Weights of a small transformer language model: 8 heads of 64, no biases in attention or MLP.
Each number is 128 + 32 x the weight over the matrix's rms, rounded and kept within 0 to 255. Layers, rows and columns count from 0. Numbers have three digits each.

# layer 12 MLP down, 512x1344, rms 0.0342, rows 68-212, columns 576-671
139154088088168117071094117113157100097094078129179122099119146093109150159172156097159101153126125065156151159115063108148111101113167176150186116222121073080150136131175121073130105149115104058120179153092140168119170189118094094127206078103158129159176121168148104085130042161198132097
125141136155078090116165085156165109086139146162190116066104151108165189136118088137141097109156205116101192144144140134146160147117147145192170149081179217128170091170104111108163191141138096173169099095172067133162069090141109140103162123116147141084132095132104140105147127193175156141
135138142133150123131121162116110074121060097126101110160064125099119181084160174109122193146156173053123148122100137201111152089147153114110150140154206149172168139091115110103132186072118126110092164179098141160092099125130107114132109147149141116124093140121158123088133108114175079186
139138196150163104086171178111134161129034128109121131158068106133146161089134093135115171121083111156149096148164163137183137165183162192114141108141139067148125115188169075098150201104114089119121165103111201050122107119127176110139072110126150101187101111099176153121135104163155154132
137154105155145065086103193086100133148129116144146105120131160168167142087114110089079158118153130130130108194170043181139086097154106117120133112109156098178153150097140121176112080143090139101096113079094136092095165141170115126173116196100115136167077135144060095177143161117132054120
134080089126118192130159093155116130147085114119103117152072139098091212067127118145080135171157166065131093103104079132098070128132148132125093188127120111225141152184095110137185166135083112126122113188120108123083137160116152075063183122097117142118133093123122170187127167116103081130
166111163092118210173062112187102135117186078152104124084125152091106112126159141087194119157075159104116120126172114048166115144125137153097093091171123130126146138151124110096150147043056138107164111147131135138129117094150086131118139168143127147161090170121169116134141112159161120185
171124119089149176100152129171158131218104153141155162187109100104139141082053113134137131137121151067100093097157058156151190105137118123119164115088168157193143099123115141158123154116122122094120168176104098146119119145163166085138102145093152163196142116103124193153093101095132116133
147145148142122134129138122117065126194142129164093122145133147110084106102137089096088148178172137126151135071148135117100162172128111138151138175136113113092057173108100106126158087103141134166072135124125085182208149094131104110123125092113093121121124112159154145100101147100095149127
119124127118129134120083147172129129099096086052091130092160173090164193115115091108107149128155133128156153068083125147125114113124148082165133132167107168112127107119082149120111055135112090148144137151129100132136162127083119166137174169140163156141140141046145158093135136199152169139
147144153108125200092169134103133122119192122116091159063077097084200119139130169150122112115121110147154102127173152140095172108117134149176094111098141122128159119160156137122129106113121123101122050073148170175105133163098084107163122121096051171089162076165113102110081068134151161132
156161149153149143130103125167127094148235103118110149155090132125160162121103137142138114101053169102192067119205100136146118076101135130142139150117114153125194123158161098117149132128153116168105128102196186166142122173091103147141148124115119086131177139164140151139133173091130086088
171084100139164164141112147148144125119137111134161141106078179140167123108133163149183120188113114097167101107166117154136105104180135170069133158134127094190152063119114120116148115115155112154112120121120135072078115144119121129120118143141132125142150149139125142162113050069148159163
099057138101110112163179160127096163104083089126172066079165160142137113130135100070106114133133131136149145092126111131120083189087086183123104145166147108123134194128100111089116166162094106119151135129111085146170112087164166169100160090149165117164110136106189133083117188112132083155
172156072124101172112123106153150129164120110083125059125114188122136146096150143106078104148115138167052159113119040145099115086084084127134196180168110147128144139114128110132202156161116116155068177165116102158140129141073117061132191131132125113139135119129117097163118125151109144124
155079164076145092124192123118124109102154124120139206141154083152088075137096134114121095149092120151168140075128178059161086121091118151191106112154097159098163184176120187158192098089118093101080174097151112069158197180134128144141249156094107184140146166135145097163127048074132110142
114166147083140165101122106142127141115150127149148085164122179124139081135155125114120156176054148116142109170108130113097144091134147113111160137127141105148146167133102091128123117134077138169127096098108125103085157143148124116124207163152154188151166168132088110209081179152140103126
143159130132140087135124129156153144089148121143098156151116177095061089111180125101048121121151117142134058134086130106079089116127148154196085106119116121114139105095093090103103123133110122152154104085063123117113111128029139147088128142168173119138162122168176177128174189205167184090
177127119137163108133088127117097146116177138182141130133105140140166130187175143130170166166110086136113201172116145122119080164149148116097116105138124148152149154151115156132119124147083134152127125087087068119135130175060174117109150111142137182126110157159154109157101138083137114119
102129170189087120064165135118089084113103160111150135132144136173163140137131118189196119144112137113143124120135134159124076157095091121140142165213060119187168130169076128095111124175114112129184147130126114086140142114161081160131100159131145090184150148091162164098145078125127154092
091073067158164173171071142121156115133139138111122127187160176146120114165125131128160131116148073185133107102118139087142154148087077072130129143118117087130082097160120079095144112152144126162136138119131146104111139130115139106139172130185132133132171112111143114125156106164148145143
176112104189131087122160141129118106161105129096113111192155203112090163122166120161138121167131143095207073060130152080081092131115131123115106111070158106098130117105110118197121111097124127177176124106109126053151131102125126114125093089078082132151079088172184098131109150150095120104
107181070180087149099168127187117101098106151208133081141160176107145110194186102172102139131139116108146151112148150150131116134136167091139102188143111167157141208154083116196124078191111167110156113134162120105128122117150138131137075113163092105114108120136131139172136158146131072157
188164124120141115097145136134179150079106133036074158127138091088144136124127120124136148067156133108079166126131123080137145010126097182148113175167143140182169049179148114110120131096111087085107142137099101129116134131092134124140165136111095127153064167134143150104172111095099130120
120100162190107113139149108138161124097075172138076098179100131161137139123130097163094162171144108106151094133142144128202085214124106146130148106120173091097139161124122142101084143133104144113155109102146139045078154149130141079130100113153089105156144124089092091180056180104116146125
137114046081127147183134127130138088151119154177140153150145079150137142181101113058147127145114173145117143139243140138034127106133113131166097152095199155108095127145172124123147109102113138119135097133158147130206150113156112214136113087128119077153152095164131136173123171128179126147
055081190118153118138128164081069117151136097179114132104156097101238185135152156124115140149109115195138096103162089082126142109101149143180110159170164112131100094075102125114104101129099133117149130191098076073158157085126120137077137071115073138152133130069129061108142118135088122167
112163178186140122134143106127070109124146125131172141092148176088122104146096194092106137131202083100091124135141160160138117108100146094114200123177101099123119150103160116119098175070125156108088148107116139181156212089128133102096122157135167105156112076060096188125155096138134172117
088152089002132128199160093169078079180110093076138128120078106120168142165189114106060168159135074141109123139024099171164135118142146082076161128124129198124096112166159179192139110148061053086178152209148099138164121107091126159178169163098140139090248061149119148109098116112118125146
181113057116101140122152135117135088119154138149200171082103156080151113128134165143148099149101138173062147134070133150112184110149174134104105160152146149097145136145188119097149132101097148112138118108146083176149140121193111132135135098080188134128130120140150085137125189141143148134
082110145151162061169112156108166144112128130146075132165157125091113126102130128094107101113176108109162141139110139102162058144110143175163083170130176141145126068072133125125123136154159098167124066121161083087142146114051137120157062125123085126148142131120167145170170099109108132145
164152091173118144137150122121140178187103120081131142118196087126176074140131158109182111119176105205127086112113103063113123115156113117133195199167158103145149186133092126157099157141099144101099154139116153112104128135116199153152194080148130124138139122081145161150115093114121203124
121132123121158092139132158107109143098075130127129181174150092185102180215167153112142162125111141104134132089132141133111114130112091084147142128085129144141081110087117110152108125178171093134130141124117081058131130122080137151132084170093158135081117119097133114094149142122068109117
126116048089085095121209136137100105126066188150172094111148159093087132148133169093103142120127125124107074154152095176156119061091132141134186122055087108145134131097132107174133169132149182103162170152145158107096183111172112102150099108112108133094090091146122144109166145142107056112
171109138127108085135154162074154149084117129082143165120159079159117159102150186133121121122052138099157097129148111117156138188119100150146123116137151131095134130165113146047135099098117143127142125097064137111199086068147142154101129112094129070113079139154159138138134122104082128091
088139045137089163110115122104107147161191142129083136122135168116169171093157089144080089146134170173075129081098102110174091098112112103142148194109113072157104163129114147179086144074136121144096139116199154152138076137164090058117092121116148192140180129145083159067130165164079141118
115140153140135112139077141149179162045170145165143176157140116143073083133149093130110095152130122126077089137104074149122109096162092126112107127102128120120169083086134110122138078106141153058151148142074186112145135165181104151116175126132150108112109101120120081113111149155117095124
135139150143113163164036109100162082159152109066084174107112102084153148081164096098142093144175134198141068087104145110135152163163210140112101086110081156126089166096121101122098107102159110183118152093140086100164115142157158135148116164123137155100084153145191176101147088199090107132
094122171184061136119106160109118088139120105140104155085132120131064123148142072095118138192078114209102131150121169143102117194201081108123122101100124118113119088133067114147137145072136135065082092133116106100135167128125097200131079118114096110178150094104170154089107124083112132131
151094059122162088170136086091097140209091175101112157131119139131096113185147146124069089064154168129115104148113112041091161116153122118141111090122085142148155142170149120173157128153112127120137129120154154234135116114148063101141110118131131133141182147128215097071086158109134069139
162215170170192103124132114157131118099119155113113148215093119206197115121168158138115121110150120145095120149138162146098160141147109095177155147086122132182114120077074134155121125159130174152121160108110123127144098163144096115079097142155096091079132105141121118130135126132164095110
168174125169135123159130142125168196149129176155172123069079149123068133129099074138079147105137116094149097098086148142172088131103122144109132081093100121159155158165178097155089123119165098112110140175130125165106116111145148132121174097087142140157063140117136109177096110210115088181
134130153094161127067127125171075132029114171089139126080150089093148090104137165152148144109157158091176046098112095113101120153109091141133130124102188090103082135174109122075117160069121110140132138107095070161174102086136153158087165185090130164115151099135132209121108125128166079153
101133160126168206071106132190115155180155133082108119155156135139163151161120120070164147150128123083114127092121122138109140161131121145186162214144159110091123149184154111108059179119110190156140119188124134159127158146130118110122128139127122152139091139142146108162108122149107107106
134162141146179083120116151132084160131149102136158183145194182154070132075097079103143153091146118111194104172144176117066128097127095144130133101081151096126040131123080153124056137124116176097165188146115107125098031138125215134119098107111185118141120191101060113093139165077076180142
135141096095126112112170169080076122122099160113159196146148098068175132182114123119094163120106095181125137136161154135086133158139085095124137137115125093111171149087124140152148168108155117162148207143196127160146137143154117129167155107145162147120131120089174088161169174130138134120
099170054141089128088095114117152109186102169155093079161110176176132158152210108113095159123145099103130166085166138182141063172126083169133151108154068110161092135125108118120066072141143085152108120167113122169144142102165098121137118128134135156146135098103092099136140158164073138090
168141108197107134164163129136139084100148106141129071177084093116128162054085136091106116106136154150168122123120044188140128101128089157109116127140113105126168140206087153127193050125147139116096139120095142076168157109116083172139117089104121103093100155122160159166152155135122149132
104178163152145094127120116151124136158157047115135164122207126093169110120049149117130119122160128161121175152109165121126156097079149094129168118111129135137131150101070139143151106190122140134132192128144113143102099122131115133104116134133074175136142151126107045133147128127153133111
097134110127156062150196161134126148157109065090122130157174086191105153147110094143153136094122135102160142041115121142202144111098116104138225141140118137120120121135108149140137112189183218123113103126148120154133164096068125141127059165083142158144146126149102161155151106095155102133
136114156095134124121122171177159119138115118116173132103122192122105178125180189171097166162149065092109155189090086135111084137139157123050068127080117190134109143147129124116085181124109143072145114175054129158123071080156126148113059116113147099125106110085135092152084123150144133149
150100056152127105140147106058124099150110146158098119152101098096046078165114083099050129106134128142172141133206168094071138123133080180077124185144110067175150129105160176072200114095171152143053131144156160139118116140122135146098081183144127186090148136131104117160149105134086134128
172106187131108140131067120139137103078180065142143201081150111107171087117139152108139175128061144153101147142120127075133064115113180130090129091165106108119133070122137101068169125132114097165188135152167142178143153090098106113167081134072128162106130155153153077123144182136143171145
081124132114151113080109167106094169114093116147145028126142117126128115080116167137165130127160126104092122139136124110125140099087113105110126150181107070089134133125141130103107115032116149146143133132161111181146109140141112163119169110140158124095089127163112165111136140154092091124
147126124164147139128171071130171147104117120131114057106136101161131088079170162133139128151147129107171104138119192071152140175104065151154149147116117118104159158136212120086109126117119109139080118075080145096123135144074141055108114118082087108118121131098104047126170150104117104146
125126108119170175117135094156104068149151125084140119151128137065095164106154192065159188172115154104100142107139159121121159109122148175054129102166139133145075114091169150112197122129124194113113174066095142180112084113083087190163129066209137141163080167120132144109127117062123103156
131155130115142135122104141185189156159144156165160149136122128110103111132114140197108157173129123153152146122131124154121117144196137077088090102167188087086137065165102130121076123059106126087107077147108145185138141126145116151099123184161142141120134180144142100131111174126122140160
123106144109128096110099110156144139138144119116147172156173084080155103108146065098100110074035087135095135138064185105153238154178123129118145107145152122113102132117121118143212140120155114094162084159123158087148164046041119155144147165126103112105152124120174117169110085173105128154
133141158103130136174129127093126054140121155145119102088100110151135153095131063186158148093120110139115131172127150096042126131146184155114103109118094128130082136108138119110119132147127136095094099125125169120161118102114211129132165136092075133160160128117143103115140094077206163146
123186099093122117123093155120142111125156140119081124112104140121099150134161098131121099112100101142117132160134135117179166111144089119104104153166116102111107148113170069149167148048176106161120114183150084114197102141151138094152119124124163193069177128127124074155098135104129163197
139113187149080178126128103124164091108102139121137144103112158136120106087144171105096141153160032151133116157108143119131137136169085125103101132107119122185133173140158186151135178091121132160138055152141111177124209147134150093077146184136117141125074144130194106126120129134151144151
128104122132137154049176119149116094114105119146092156161153112135153075142129107099216143157109121108147135125119120133181054128151071092136131130120151128153147133070131140155122154153152156091090138153098127129165115129056164174185087112128086133154134125175116104124167105084177131075
143119139193161135110100146152111123155146158137145129148195165093115133127142064150142104148109076151168135085105141162178128146125156137143117075103104122091146093081135128150078122162077128176146113109143088163120123081157095125082138102133008077144104109116121136110112148181122176135
093114147099128095115118122111109123094130124161057117149118160154116107127138147139133077140112095184115157173132135109129070180129115183117150047122124152166106126119148098079163110059146174107096135089172121060077134179085085141151087071110085101127178119154095130132136188127161132138
120151145058129111084126169162146140083124137112105051195095135159126116158135152102143132111116135087163086095155125119131131154132123144131174126143086133093150146111113166164163147118177169155139131115136091104178122142086065133116133093146146066145134127139087102138167137115158149127
199136157142133123132130138141139120187112138072146076170138131100206157156166124163128160103110067121100125104082111159148126114144173155087188126157162135111180080162106144146090114133136119101091148136146129095155138120138121125119139185112091152108104136128132124133096153127131164153
126153108124122095104126110137137166056156113117116147151081198115187115126171225120177125113139121157115083159158130122114148152123163155156065162132161111157154089090135103175156118164145138150136070066116148103110100188082104068136121081113152092136158106108145066119126174076162163107
101084082146168160181128177140116111165175158067103170145084155111124154110130073082106138158157165150139075169157152093146101143109134191084170161156187150191155150058132095128083120141094133126105123130155090121087191128149156171135123073132106141115151127113126124101118101127099133126
147127126135134126125161082130210111197167090149189085119135116117113089142141121074082153112107123144118101153159105087108133116060123072138146116157163112102079174152169130132187168115093145157174106158127161116093124168093130089144163128151108115188141100107112090087106147147120143142
154121125109158166152136165104139118115129135114209168142160175123155101138085101149169190131103129084171089142172088135118143071109101165076110091145092065146119110158143136121153108102085131091141098138135091091139169103098105132159127138130141168165119081161125087123091113122136110165
132123124123102158162137159131139151096086115169147116123127142156172147110129146144075130142162137145130135144119170129134130144090149132105091168116149152184177112173112133089121139172101103137104157080153095124102092125119083093153150101132080118152138128098138110137112115104122102157
153195070104102137155135124133205150113122157081168106172137201065176107152186105178069134118125192119108128145111091130107113102115182171088142073162142123139162111112104122073119153126071136096118093148117151110126147146139133072112136208144137125080113139121095183179108109182204038108
115077136106152094115136107152133137136162098098198213090109202110122112151148178184125097103149142133135154125134144164148133146171096134118124166078126162078193112141116122114073108160134161104145123102121137120109200145111130125121063153157184140139073188164160165152064146076140164159
159103169160129025176103127117097116107188121119146113085080166092154097084082190129107166127104080156140132184126115164153108143172207034190034106175045185161147092120110055192125148133135188126158124086130135148072155182165137166105130071167112160182100129138162128100167155096114228071
121132113147110073125191160118086114141177079189118113112112116127104142128082196121120139086130109136179158169176113139146081091152157116106067085116178138161097176158055124143110138124131099101125145084126116139121095116165161143131109143086131187142127155113179106082115135081168110098
143159128122130147161104144143127082105192151128152192168106127151092157121140126150088148133128168122139099108103067178160104132106168118158126186105108114147130149169141115169145137164127105152137160115109178154103157138105096121164128118104154067160141127131119124128111139135104105115
095138092106187116101117151156139141181117116139140180100177102062154142169127116148092127101074139156131089131157097107112162156057124156146145116128155068111130135114183162149084133095117037111120122141132159155149153147136146071109121100191107108074135086051081122108092083094120154138
102132157132190084123145160124175156162079083086117119168173081159160099186115208123090122138142078160096163126152142109158135142168096134144144125146166144124106095110106185121093112134164084108077116178151108141160137187083114194135091110160093197107128100196110048118124172150138172145
155170163185124115152108152120131131067153139140146140142106130104106136137141158158108121137169176189128108158124155166179096109110139147132156124155087110128130078095170115099102158142125070101130100166122161133140145106072106125106163118104184150128115132140110089172080101092109123082
130139138194143180124122142130124203144120156161154165154103155090097146114107197112149120124109142116126134111096102175179132136127116162116077133121105129043159141148153129126153134092151110110113134115129157119163103192137108112143106168113118142152166118083141224103144165172073071158
160104144176122165132155133190118111121170089137146204128128143128130118138080104097134188129088174128119128122157162109129114136165124134130096099090145132091112122127136088110171147081102097120121151144157085099151104115146113122121112130146116127084101107177148072136083151175173149151
112143090113138139135058112129062103178132147152082162141141178129099116153093145090093142150162148139174146131117065129086063094104086107073098164142137113110092156174104149122073048151136170132130092137233077163073129111113077107134091125202068137133068091090182151102101103118093057157
118099140108116120100198101097129110108071117166149128131147145122192109144156167115125091141096116113113103116167124102176134104087085128177141134147149131149141151093125158140161184128145189169086132109142083053089130095189131111160067136130109174167084138134138151080143137117154116119
180123117106165218144127147112117099170091103075184160136116106137177157113128144122152162103104079133081078118085109080176125117083137160170124135111179116136194123123149116148112153158086104122112171184152092106164157121105058099125139090154118127163126093154145127110181108096156102111
119173124121085136123192146155174108140146141163072133115142091112137165083158152109121151145100147101166088145137126145150108159093139055103105080098117092109126102123148128135064096105099098148114115167191125106110103212116103160161062098098138101114073168116187119108175153124100152174
119110127111161149072140103144093149129085112201130126147089108222123133088127113097122180110126133141116115149120098124190094142107043106151173161101129122097155062147139170169075137116069134059096104145084170144141121119115164137125107124162162134122109081099094085156101164081131109156
102112185103090127119147149176125132092158150162124116148245153094126131090127153150191129132124138164116126111124153130103151160112135129159130109141148170101183161126111120060123106100129159119179127133088148132156094106166109156074145137097108160146065107078100121108071099185118128097
146153072186149109123141122130114124117145124129142128135165145122131139140114118122133094129080133136099126120104124151146140140115138104163143122119118141148131126140118112137087125099122095117087114127103112137123179106143072129083118103101150129139080155115152117132148075169043103135
108139084134148119133108106144076126090125122109135116172174077091097114118129087078126097094147087151140152138165144142143117133162099081126121152115127139114124106156118104189174154116162076138164124109081128148116146120128121137167138162153134159135131162170126105092078155146158157085
149142121174134115099078110147177110130118161129138154093076058168136082131167137130097145160057116145099175165094159139131127210156176173123171119154113082179075116143121121158149201076149170105110119107182138153119135118120135070101090131156130137067144141085108122139110115166103117097
109127106146142122145122089053120167137140109153149169097138109106128117073091095145130146152107154142150015154106099126138162127137158202084110095056113088130088124105114131105094107096106120168133087144106131194170157144100162169138110132120125111098168114161157071196085131099191118175
116072091106104135110134131082086124131130149137162163126113084096114087147161132134145117117148105118143153145107145116172162043121164122098120106175140081091114127172086129147084167143098132146157143127159166139129135121090113095149138129125185114102156116109127081145120053142157163106
111112113146131176126160142117124158069120131130070066120151122101132137145141059135085124092084073100115128119135132134102096153144083142162182139145079084130187138143121156149119128100140182182115153139061177123165116120156134127096112127113105060179118090141134172123130086163153110205
101117130083057090142146091123051116114110080188148104100123133160121105095069142157129122122131136171095151114088151175180178108129128091135106137166103153164114134132045083149155137086161101148132070084071168158160134151191120161127139103176162127155176104177140179083129116133192116157
092151111096109128075134164108149180148143126111182160128117073053145115095146069136130111123129071139082130065104146145122154121145058135134171111108138147104167107197135192141157120129124149127133168166121181098170152155085136112099146151156135074177099134080041148131145156156140083157
150108173142099100121126068143160126162221118193098110133114144102074089052139126113089147143107139092135071104176131105121132174079129144087115145107133139139164091160177111137075113062160091087101115199155136170123182104119152117139096161112136112171117185129078130152119136104111171122
098139165124095134151139105122095113196181140161093164169123149131121151093136178112121119159121135134095137132102127130127168147187095141110083128167105076140099163076132112156150149086116111138081136081097054142135101165156115148167100099127109174089152126151128109117119147082091133118
102135141078134057145184122163161170179123126071085074142048097159043118087203128085083139128161211171173125148107170125128156100115100083096182197111140141151132189116173123075100179179165068139162164105094134145105079130105148157142140154108150069126182132178128128136110098103101104140
156125071121140102151165141169143140122096095075110146095164085149142127130158104086116114117179106153121196162171177090104114120128116091109114100101106146097080124124115113184122124171139122126070102154159092114111098162117142066182139095116090164093162053128117153104104133135144147122
158062127138174150163146111122079188116165102082137100141129169150114118113172161139130118132134120168151119104156129125134154095137151141111167187116120111081111172109089066161154167151129139118129098103141148086099141135149115124078126137142103130117081127158100067162135177170102169105
118129130152092152122136105144121107109178156135159130137148171126183185112163118191180105073070172126174143098093134128066192118119140109136067064070107170156173156162166150178170081132118146140142133055128116073096060111198169128134140123121131128073071133146088138160113111104069102101
136097061094141152108126128124113166066127200107135128160114099174103118115105109081115132136127079138137097194082096151145087143130109111129081125080087140152141118157195137120128115074104217158106212098100120170160160096086119141115115093142113112160108193111124118141131122111112102130
120076101109108109084219086156140156150130105165179075123125064136203130194164151083115136108112075132111124169180184130103129067174112120199164132184122116164125200181068082113076194155151054078105099146136131153160174154181193137135169115121139118067140109138166111139123111112161133104
145145113123142112151132131144112125118095093091150107158145095143073194181113132170095118060092116028123147079141104085149116167166183180165167129101126076124155076132138147173180102088156083188143111097098127142089114147150159205090125156139173148068126125156087097110139126087095065132
076167128142150176136150135149185113152148110130094146077023115153127137151059115137136081059088181088165042147149084086045190132151155141178132115151109112148139139183149066114139124130165166195136128079116138181119161136210119118113088125182127138135137172191067112146134086146178176116
128124181144155130143126084147128129147158109173152101141119140070159079151110118157140138124099122122132152100191047091093135173146102096107205116126116118146111125119157095110109125148120120076091142143158127165148111141149095149196091116084087128175164144111088153119110140108079101179
146138145184092184140120092149140117138132134132101100080199065156145162143195091185146058164058173100113143074100112162088099163054148084120112131169136094094125149201116106149106129141062104146136146116162059116069145151104120091130137129172115153111111107168118098101128099169118117128
164133120086142175178170138175115121186110194114138141134089125140177097139154131177121152138136175136105146155069117101116158097132100126125077109130107122074153155070168084105135109164095158136077062097155064136122115186172134076103097105147037139115163153155124126130116077197175169136
139143163106140048140151183115143154119125172063142135124145135115110073100146088095127108120139148119121159190169134165152099134107176135126109096129099104143145168184122108091134130112157082075137135079190178142218100157186073120179127128100145094141145093102164110096064139138147140074
158104135147100145121103115103087097090164094091170195136137179086177085125123105179192141131122118135136104117108156120139168155187171123111190157116132117118070142143126163143082143144114182154146111117133083138156126131164123109113129150140115124165155155107193094166099147109070162145
125118111194155133116175127168183110172118121123023144163119214155121123095153135135093139124205130109079169117190164069173144154166093143094111123133113169112175102132110143129112074090134101115083186147060118086178078084104107147150088154117150041119128127130117092185117221100142071097
118110124130133123125168110133116138089106124116113197121163106163122142110130084137191126089142156122150121114120209153126159112122109176120165135178090126161161130149093175157082144131116100100107181154055066161169115123123128124136148158107116104076105047077151166133134145175123125132
127134160110112144147163089092111161059107084143166111127149086168115084174058156093097145207156150101175098102130131127106100167120101115133157148163111113190143138181131089103133128106135115144146083128106145158089158146134105109095110119113085135174070162163227115106111111069113153131
077158151125136066151067121127114144122128093146106098052093076126117119128081180153134151096131099109153129100089131184096184073124114151070080115082101105119047115123090118139107111121126087143129128150106093144113150148124169158078102156130156177102119089109159100086096133144163107163
115117087080132131162064127082136122122112133175075132099151128134092135076091132180103165082171162192101129156136190125159096185128144095133118160091166125132075128127114118117140113184139130157143086115109159079067123164099125138108077137144034172145120132115152176147140177186183168105
154092110154123133068152143131121122169145108159114101136189142103114108092128132173126129160162196134117098117089132105183110188115108094126106112103095088188162111098120179106130163174137084162156145178117174133106144040161096067172046108163120127126094131084107129187125133159141156125
045196129099136255039205059119143051111116159225169077215189119148128145255143173171070077035047252140141101066230129161129075137075038076120116228112000050150133186106137175128069057092151155155114201157060208176116171072056098104197154176167095116168040098120090175186179141185052000105
172140125081174140144154166115102171117108132089127112161128173124148135121125117129078142118128104106096165132122100085131167104079133133148119186077183127137114102215120170103160076127129145072136103181125157146094127138084118150099089111080127130097119052161152155120177176081136098117
141153089089116109099147112113168115089146126146126154112143076139174170136165146155173137116142099193181109148125130145144169160092127146130122121173099160142155196085140146167119120135132142134134122109099112069145134154082128163119126113139183096091124144151133123128127131092087124081
149087180157139139167087087087190081119072028186150222047132167188086144131095152133143122172115087166090185205114121087099196125162122133129130185131165136109138112058090129109106160128148149147117133121138159149130120086173114180089152143169139102151122164111125162107109126129078116159
095152101114066161125152146146131135081164119137114095133099097113164143121178085107186116151147160176146117159097055188160102146091126146108095146093152108149097180105142129166134147129105194118147109112100082132138107162089102140124099125156150150100171122091114111091136164116130126126
085156088112085147123184127078138149141121145112172036109127102114115145103135141113109154125187137161130164147104134149116119150155163123107138162133103118122150056100127119076154112091111155124117022167127101169119133115112145153110121139176123153137082171170141147164128102071153114136
156124150102078115124162125115106158135150139161120124180163099132148115143153163067084128067148124140148103131141096126087103091150153145157167169106177111141058181141117154109130078200132087085137123129097148135153133097148172149130108146122137100082065125144111071190127179151142108122
130143183138102145119146104133091135109156109153107202117087151136053149183113104098114084138102132119125126094064121125104141116101100139087123065115123129069107131107093146147100164139143084105115136078100132147138110140142117162093122144106200089117146058132103107140044137125095146120
075171156147081137109132134148176114138130092165109113169062144184084131130096153093142128166160125119144087022188065058096127107039072152115101138116123093140153098100154158069140103100107125147090157156122101119088127044032086101103142190153131173144137130084130135205122087070128106131
114134142141132132150140098110109152161111086110161139101069157130122121135076101150132133187131139137116126154061184107145131102108086117065110116109171128078118115127135101140153122158104093094173175133173116087144115194152117103110112117145096100137099112181140089158130103121146167129
117104088090096140153177112167054078132136132110112158161138127166143053178115255164141124143096135115134148103124102158096104135193111126143126130125143126146174139118049080098067151122177120146141118175193084140160050100082108136177158080085164159081109097130165098085101108077103135125
105171110172168123142066207145101164215112139132218173119110130135114120077153123122072128117125151126118145149132111142140150139071078064111103092170115134104117105147184152048094101133153172118085170091133113184112151150164129100104139099138116181182158181101090076115095145102113116122
119155138135133093107156146112089134126080129078123150145077134112106183095137079107123156084146155091192146090116103086140123122135118059082103122068119073121071164112056199102152141098129111121088142154067101049111118131133121085066147120153123171105072125084093181128131111177091144128
105131132103081157189139097086121161120159121153120113136091154111140138123144124140161152135064131112116112161127138146149119086116142117119064140141093126097179139169178076138120134090151124148175125081176118089083127111109091107103106209092183116143136083099130175114073119111104098094
208126130133153198069114119127166118107088175177160082165095112116165142105182140158153135171109130108130142105111139117088135130122123170130129183105078131106144066160139123162175120085105186149168096078144106153121144121126160125174124118183137204076104090195122162126100146074128135147
122108165080128127159155127155143152166124144150065093115085132134127129125145157120174124150141104153126142149077132144114121129060102136128126113147074058134105143095114099106118114108129118057124052086159188136117113154088144133076112163097182130081132049076135185089148144184105088133
138089149192139075133149140088168148192128127138077105119140148178141141160094101112090125170126113146162118153087110108191138196135117058163149178095101141119142114096132105100100106156154170061075090133132161096126094099115213167151102118136144151098139163184171172118143134109073049107
127122119144147161153109142181129061083085146108123148105127160105158146134141182112123115140129149160147201143132093187107104155159150110125121175127078116134131128144093121136144159098170138116098079112115115127155123174122144128092138116098081158166134163165106102110090139136171134147
176141148094107177119115147157127117095166182131098191157173120153149130130153128097134116166171132107130086122164216189123145083124142114191120158101090146138142140116051114161074062118166167138184107129127132135105155159118163149108133169093123068197092084122173165198126090156137108075
150132136129116139065132108121090140154162152202091103155120129097124102143176128137130110150141103175133115123144126106100117161191121098110179084133155111120118198162103157141088120081175103109149140155094134200132126083192105118068128134095109104212181122149169165113115173127121131114
108101106116153110102105155122070188169152115138113096109112130175160130194128183108108134131092125142083120103093136091121092171148073118102117098171112174151149198123111170132185159202153117138066053192070167147117170131054148132126179127112089170174148101123132179142109094193141131144
135099092197158152138152150197055120119134142100167173096181131116068122158079087102090113112081170114058149114096151157122141062106121101111156168090134082158143158142163117153129143100121157129099182144104114180169128139176143082081085154116086114130119098074094121185126135126084135153
108108128163180139117088115144146114171105136086098129124128136149126181095166137121120129138117097113115117126050119146166099157160121134134174107098097133130154138123138113139187224118188093113150133094180111111140138171143091148128094144110146141161161163119105164126102154157087138150
151167086168149174149126100128138152158137134120193178168101142160083097063104123135149164157146154159142131140086105155152125143147165146121140106102150052135131097079077127146081091123110120108108127141136147141117151155158136090117112171160158112151115130125155162130117087119127129164
141102146063155090099148073128150086102202149143119165146098159107141142073109086099127157115092115098123136143085143150144163154134107106117101155129131122112131109155114131113166089156125155106106150089093218153113132176150184129115124102142159090091105166170138124117094093101147109108
100120107081129113078241144123184150096141153058076113130161116178088140107128146130102125124102123205064074153159116092188084129112119110111151185128154142127084149105095121130140066093083134086102096152089101152140081109117095124150105087150097108155114124127076124089166160188089152154
157138081149138131117079105157150147141114130134141113162137121157124089132135193105138163138086078134116161130161096116175183128163132163067112135158162136138149123129105146156143141176104169072158112138185152133106149120152146155134103160128134122116043106158092186138147118164094132187
085158131137092209084116056168080130105089051129113085130117120203123151099141151215109132144136194136100124132054140143159124103122129136092066150127090117129179171158041159130159126127090141074113113148105153105166099102102142128107104144145136148095103151153147068150134155112164150148
101122068147145181116128132125160104132148146140100122160128151057090135158119179101106155107106135135123116160109134160113077146121139141150102093146106153132123110109144160147120074103078114134123140109213168100096133074144162104137082138130124104128115125182087122158104115113174101109